Weights of a small transformer language model.
Size: 16 layers, width 192, 6 heads of 32, MLP 768 GELU, vocabulary 2048, 7.67M parameters.
Each number is 500 + 25 x the weight over the matrix's rms, rounded and kept within 0 to 999. Layers, rows and columns count from 0. Numbers have three digits each.

# layer 13 MLP up, 768x192, rms 0.17, rows 287-352, columns 144-191
482515504480516539525525545480521487494525532495458514532523478540477498512499506481511450474488507485501497512467495502524505459476413485495548
506524493461474479495507458532495486512467491531486517517497499500499518445491474479495493543542452456511497492506470456510473500518514507500526
553482488514534529507506521480462461518524501504487498488478479496512527522474479494458460493544486493524515542507462510487501483472513500484540
521477482470524493521504510497480457512434511461479541526544459466515471534468483501513504514505488538533548534513551514504509523543516511497520
522530460509486480514537499512500502407526515472514547503497507483490490480505525509511481515480484508489488524513494480511539521504501488521496
501554537520495514465475519522521520486521503475515476509485480516484483471497492504492488464455541490515480509526499507488525515441466513529505
501491455455505510484532519444486509473539490471505479506520508463462491504530498542466486481542458499490508530492515534466529501439512520504541
495528550495538548535553535490535478494504501517475474506496530506477470529441497480471483539507465524512500500522436557518539456553492516506494
526503514492543513500514477492480536471473498502515483541520501519505512554501524510461505497484540493474496528474519510471490462460512493484520
502508527522484524480474508466519493503486508485487529476482510508526525493508508498503513491489479443508472486502498486489542476489501491535473
488489468476471453517546480474474486556528487482455484493522522506520503514490479498518514524497469542490494534491526492534519492480507507510475
510531471508523523485512525517495491480512445477541497525536568544507528471560499461481492500475504496490456504473495476446519495512491488492518
500489518533532516429469504487436464517523518469510507501476528550512468488475497491493495498538502546500466506493513519552500531514501516514554
516506494499528503517502540519492474556450526476506486507502511548557455478506496441483453446476458520541548543516505471498487480498491467489495
514487508550522532515474518515496471513496461507528459490521460480544452519474510528503491494499449491529468522475495497555493507493469476461506
534510467488521518492482516485488512504500515506519502485496496522500520537488438496493521482524521491486497501439463511473503528487519528502510
501497492498463466514464518532489527549480440525528507486527490543455487463551489508510546477504518492539507497531466468486483487497504471542473
508484488508454497497511486509531533496515482565526505554532517508491508506508521485511497480537533483454510553455556482540513539471523468508451
492532463509449513524502526488491528504492522506467442519501485521522524502511482481447488510454517479552530498499514521533486527460465507550490
531466473508479499528516517528551495484457501483520486512537513559512481467465512483485476477529512508478492546464529472517503506518467507548501
486504506452525517524525517545475514502495502462499497446486540478507477476514483496556493496526447485489499496500504464520506502478469497481512
502479527500455487511472488522519510454492487510508531482528489496499490481511467516527499563498481506471479543470467485499474516508496505533481
515511505467503504472476496503503515473492512497445488489487482515505561516494480473503502508510513533527544536465499518529519497469491473507505
496541516490504511496508481455508525494491497478484447483472498473492504524489472534510470502453485491479511514494512480478479486495528549532505
479523531495459508505489460525487466428487499510466481466496516525480537489518499470490508523514479501519510453496486523475525479534518509502525
526471509510554504499508492470514492526534498490524489487527459535523490506518518491488445495518482493536484482499483523478488514518485530506517
464496488496493512490546517478473534553502481499468507511512555522487482533487511534505495491499505513505487478495503495499519537493496493487458
516497525521517525492506511534471467533514468493520514476417530536527496494527519528464486503502516572490462462512526538511534518489485528517530
519487469510485476477501502501516496501531480460482500484501494497504487542495519480488443504477462528496511526499532520449498512506510449530485
455464501497530504524472553516474529472519543489483454503505491503521525508526530486474500498496473476479474490486461505495551497541534492506549
516496539505528515465521501507496495531501525502501472521486507543500519502486488510504485509504500490514551459535486516456463465508473494530440
558515487508550492467483520516465551521489511495487471516504510530494525518527509473496441523561516495474500503509516485474444524461497489523513
495540474458524526544505519499479572532479485473526482508490471495491504527481513504473468504491500506502518484507541482461448487490533500508509
447512502507513483468538478517521493521505480505517501491485453509457525525501509485492454485529511480511503527517518536532524483525480512520506
479506517483507511456534519474496517502531513467454521478488536502509487517514476519492468558500550541519493495445515478525496496519473518515515
470502530493515480490491505463517507433471491470503490540479517503479462510486495471500473491489478492444498532506458535520556526505486525487515
507521495438477499531501547489459489464509506527526494489526517506511497438469511515521463537464472493514536491464530521499506500474500514499497
522534500472520520483521521516503500508516494508515549489498483490532468507548483522460505516516524513493510523539514464491465548473570492468509
523476489533464485555488460522502506497527468519541493528536511516493499470503514565497502502512524465490499502557459449498494520536507509507497
450489500477500529522535508507431493508486509493515486514502523484481503488509463476503481517517524526471507477517511490489486513482461466459500
480503526536490512482526509521484483511506464475475496486466497476513497512503469543517501498506482477497510478490519509450530496485465502543519
470543513483460515486492532480465511514492476489499524490503502492487475491462510479486538526454489514495494560538502483490511537491500529513547
463466500462531542494469517505499511536468533476445509481537510529487465510457527508509483487507522479504552479526486448439493489497484488494534
483471466479555479492507485531496491514532483493476461445499496491540500525504481500517549513510480535469496519470563474515504522485483524470509
445491482510448529525477488528511501538534488496487483546480479485484472517473529513505519502483504541535497464511475509482538481519556464512526
484479536539524464511498453512514453442546483499474470509494515507480529521464540532509479511455484508512508501521527471488507484505467505481516
491485509472521508477516533504489513569572442451505484512503499479479466513492528517518507466475487487479494502476505520497525549457513514526502
489525477484506478533476506517503513531523534467514499463450459502517437517496519497486515508486439493530549472503484514500467544479518526514513
475563489543509484494493500517484524466505528471483549516497498529457456469500446528486504450529498552475499510533517485489510493546525414486495
508472496512539493445501518516492458518510522473495544479476522493464529515533447537519505470513519465475505500432489498470488485552513483532493
483554485564489460513449500546549528515535496530486512509487464512455482541477500544478490500507500588471514530499494532483524515523488537529471
490509478493553492510495508488481498498512519475496459489552493483505476518515473542482465540502513527440509475482508483480538550513510523485507
457507474491528507447519493516534524458518497502500470496510486525482453527524510481490505497519501474520501527534478506486447520498485502495451
496553472476467525499478496543538479483457485500498503517453505512518483555464530541483525508517468555515496552521522493482495487515529488475495
508545506495465469490523501509467457470524517481488515458492513476488528520514500455511509497499500464514503542546499459486491516490511516464504
528537469464484497483521453509500546471472484500507490474510518474508471528488528480496535485516465513516529490501488516541506516482492490499499
516512488499571466533530489502495506467472519477524518511431487541487495564523493505495513504532486483514495465459483502481505492485503500496546
526494515472468451494511515527487537523517466547508526532527511528516476496549504508515475492484496502482520518492487497465514493498528438527478
474517518496535502494466465519539496559490495499545519532483511484513527503525508475500462505556467469505545534486492478553491528483488533526480
502467506469527500452506518510530496426467477494477488446500502501517514489437508466493489475538520508488508557511485511481489479528552493502455
462466492489567492495478502523515479469463499502516463495508510508455492509461502498492513492496542486482525515482530513481519467456490475497482
515484478476443473533508494486508487492515453499494535507508543527512455487503490504536496462484524479456499532466495509487529512514505519541506
491501529476519509503483505450490489538550481551555517489465533520512487488529523516508497462481500518480549492500512498513502520506566514513469
496497500503504534480476440503471494490494468518516484462494480505520476497526479514536525515528521496486504505511463496504525543515490488485522
498463515528510534494528470473528530458462528469495496540492498492468504515492530525514462507495506505533518490442484512521499494501514465516488
502499514542508526511473506524498498510506508504520520523517542498547476465507511475491480499524464461493509479506481502524484463499495465480484
# layer 13 MLP down (transposed), 768x192, rms 0.187, rows 287-352, columns 144-191
516528502501494500500502533493511485497482531477529474476515510478507502492483538503519516528492499541460518524570515502461495504508518480495524
509512522502542498515462471506531496479543511520509493518493535466554492525469520429498520520472503498507504503499552473535473519422486486539521
435488477534498485466532446520471445476504520509524486515510505517512478494490529494499503481484486481481463488474522473489490476500500503509489
500513516478482469503481466461534496534500544467500444479518468480510517489505528553512501481504524472486510492513490505514493531506489506518495
502545512521514501461467506495487487457522495526537490508511502473509497464489527475508500520475481534472534554501422496500480527503485488495452
476494492483483482506500503449509518501511525513468440459486467504490489503559541512529494508536481503466520492500478499523499509503521458515547
547536517531520485481518477515468534485480476479489502537532487517487526507516476485504539552499517499494499451527427503523480491465491520464483
471502470472493514495500493484474541540472563482500509498501475439491533507481489477496538513502480483495487470453525489485466505493495511512499
544503505508475491447487504558522464485512500489497470495512497463526530498493477500519494509485493482496506486491474513502583530485528487490485
506492518506507495519482492487496496493509458484502472500490510460504501511503479523539498509488503467476535519533494493480533494525484501487538
498499509529489534512459509529511506472472504532556489564500531503448523491540519475480536483517513489531463484500490489510537540536514516506511
504486471527544486537462501509507509524492463505515518494491493456511517520505525540500495463491493540482461515498486526483452495519488474510513
530531520497514462492511509508498489516483484496505501488486485489523440475501493467504506506509511469475491522513513518505517523496548497544514
469542506514532483470516483511476496474523502542497512489462523500486498468491494533568508513494510482513541478485489507447518497494450499493483
546512524496453500476468512525481485522528505480489524504481509489517463481519526481507459515495471484513483478488505529482471497482486487479466
497522523521508492476486488457465489462463507522493512486534492516457483486508515504536467484514510509506504533555514522492513521488506534501521
492501518475517470501558468486495494468468479445449539545504441471483492516516519481491472463500479507549479488477512471528498482521525471477523
465530507490543478543538526527525498495503508465473514510447483494525465439473545536472529499486522477522540445443471487504496497576450506493502
491466492488513473544480508513516508477486448480488525472512488471499516480531527475553503536484540496502495436526466429555493541521513477457494
480496486502476494508513473507516535472499488487508511497522515489488461486500471501472499560487491498520475470530485469488556476499491519449519
515485535514497463478495510471493505485535510468539466537496443548494522504505498499557489497474522448510521515489511511490449463526506504530455
502494461484506482500509496498501510471464516472464461515494494515502455519466507469522483478500491549556507492505540464480495418498505521475528
495530522494521481495476489512483514502504518523499489516456549487503472527503477475510504475501465484500472463518517522471511471508505499462448
557509508531517488519501517508516460498453470509489538486516470555478466507494488520499525480545524531498494473530511531496488498519475473525509
550454542466526506483536518497513483485488482508496499501521499480472517535504554535502487522535486522491506540555475481492516532539530468519500
457529481518451526521500488533518528513486461508487516495451505521515557466519518474470515504430512489458511503504488461529472527496479476504482
564482492507508530486472497488506492501506460490495499514487518504493483498490499496466519464503501511481475454529456522514490453502476458536546
497481502495527507505460494509496488463477511507502507516543503474494475508488504475532514515446532467489489508470485470496476520500516496492492
517549447507500541507535487472489451480474499527475508504493548463515473503519512529513514447511469482503517491495508505533525514513503507495510
531536517523458455547516480443496491513483480509488525487443508505505518482534532545477474522540466511536533479511501530480472492484485514517511
488474501481479529504528499524522474506456518480489539480521489496531520534511505482467507501494479531479485544520494509528499499488526483530534
507496466496479488523534520525543457491506489517490495504554527539482512517503548514509549505497488483458490466524508456518480528503500517472483
504459511496475526487483541463478475496463477483490548516478472523500469508561542467471519516450471523486500470500529486502532501482532490499481
535503509539461480480476481505519524531531508493456495527545534539470544494493534469532474513508501528464538523487467505456434518570510511483486
519484503481500528495512471528514546502500495500450484538469498481507491514484499482486511468486500434475512493493520490507531500511516494518474
500487487500465510509501522510466508470488517517522493478527484507515456506536461505533518464521460494543503425485504504508544495476482505451518
504482494509439490510514529526524476503510505525464566463517501507510466507469479504499540457483515528501490517499504520485473495528516488480509
511512467513505441469477470540468516480471523492526508475467527506477484467530492505527480502489490461480519497512504465455536499513458546505530
451507570471481483450478526492506502500484484489528501479482462488490465511467471473455520498491499548507532526472498506469522488475528518542541
487492498487514523510500546538499490495490470508510454504533476501507485493508491455496483483508506497503505474536473533476480535494488512475509
460531453485508477499522519471476458488537467504499507526507536521492454536502537459489505471469514478545496520513458538489486494493485484514522
510459515558488495500546516528557501516489500524501542459507486497470487479447461485501444497511493551507472507449476536515504459528478478489505
473479547466500453462540450519498494497501465489483491472486492481488510518532473507524514493537549479477460486491486479528523516551536494496492
562460461529470516458497526479515491525485543540472517471494505514497514473513487505532459486520498508469487555468498510516496511481511497485496
517505495487497530447504491477522525486517508531542506548573495559505490479479502510470469514488520519530469511537494432450503536515545492508464
515505505437482518456498506535474481493487490481523501503491506522511474494500493485494542494509522496567498532542511499465535488497523474493478
502518486488535519522447515498520513519486498521505486494505536532513505467483526452513512484513472518465513491511473496527492541562503477510513
508479509545461482497492488509500548497476560489529504529483498459529474521500485508472505524535485516416492464525478515485498495531547487442492
526515512469516478508534549514528485505482464541489451451466494546523482531484503504465478516486492492491460555501486516514520562517526543505519
475538499466504509527486448513510507498496462490498477479511500553471517486518505455492475572478501528500525483498430504515486528529561499485576
428510513474489505508519507496509502503487498489501502501495530512547499509489506434520510474450504510517462478466500469552487507439450483466492
511502467504497510502499482537486522511511519534490488513514498524522539514476482481541480494542481482492484499491494478499456520484506494507481
483465503503471525544489452501492501484515495538518515515472490510502448488461494553487479525505506489457504528487475524477499477491510478453483
513492520541511499491512530512526540521505486523521499509509546458508517539526512520498508551538485461469533493482472492511489545519529532487524
510508472502511533477515506505485495492509532505485570511483510530533537498477456491509490497519479525489495449458483524494453534510498537529519
515505480514520530500501484519456499569536521478520508470468521489473529502483433470489538464487478516446491544482524480499487510487488466497457
492513498513481530476521505509477546502460480535518481485534459554526537480535485500467511498473499508523476513536515479541466485475475485470505
466451502480510524518520460487490489483499487542515482502493500489501517501548516486515556495520524458543522475510476474528500479506453528480540
509430488494503470464524506490502516492501493504509463532496508499477506493456497466519485459519507501480478518486501502456547529531527496493517
410485474505512509511511552550485512542546504478540475476514530511465487494499522470470533519485537537475493489454494484487565456487498459503499
479519489510469482502566504478501505560556436547495495470476550564480475543457525520496482515521479530526484552479515502516516503518484500507460
520518567485524511492523497496489535479478477544489464486483507463486476510501483509480471493459488482518505511558490510532545471412478540485449
473512502483486512509496487495511533481505528552529488461471504496451520501471436498464491564517498472517473477462506480517488484504437497497497
522461510513504480489520518513498506532519533511501467522541517456488497518477483516474439521496551486495500473509503511512498504524517510509475
461484480496537465503508530508488441529432534486508499480465512456481462492569540497534500467490453530493483537501533488513482500500475533535528
502474467463494479509515500518485508520513490521509519491496503503467498522495539487507515523481530497509500505469475471504487468515476482515503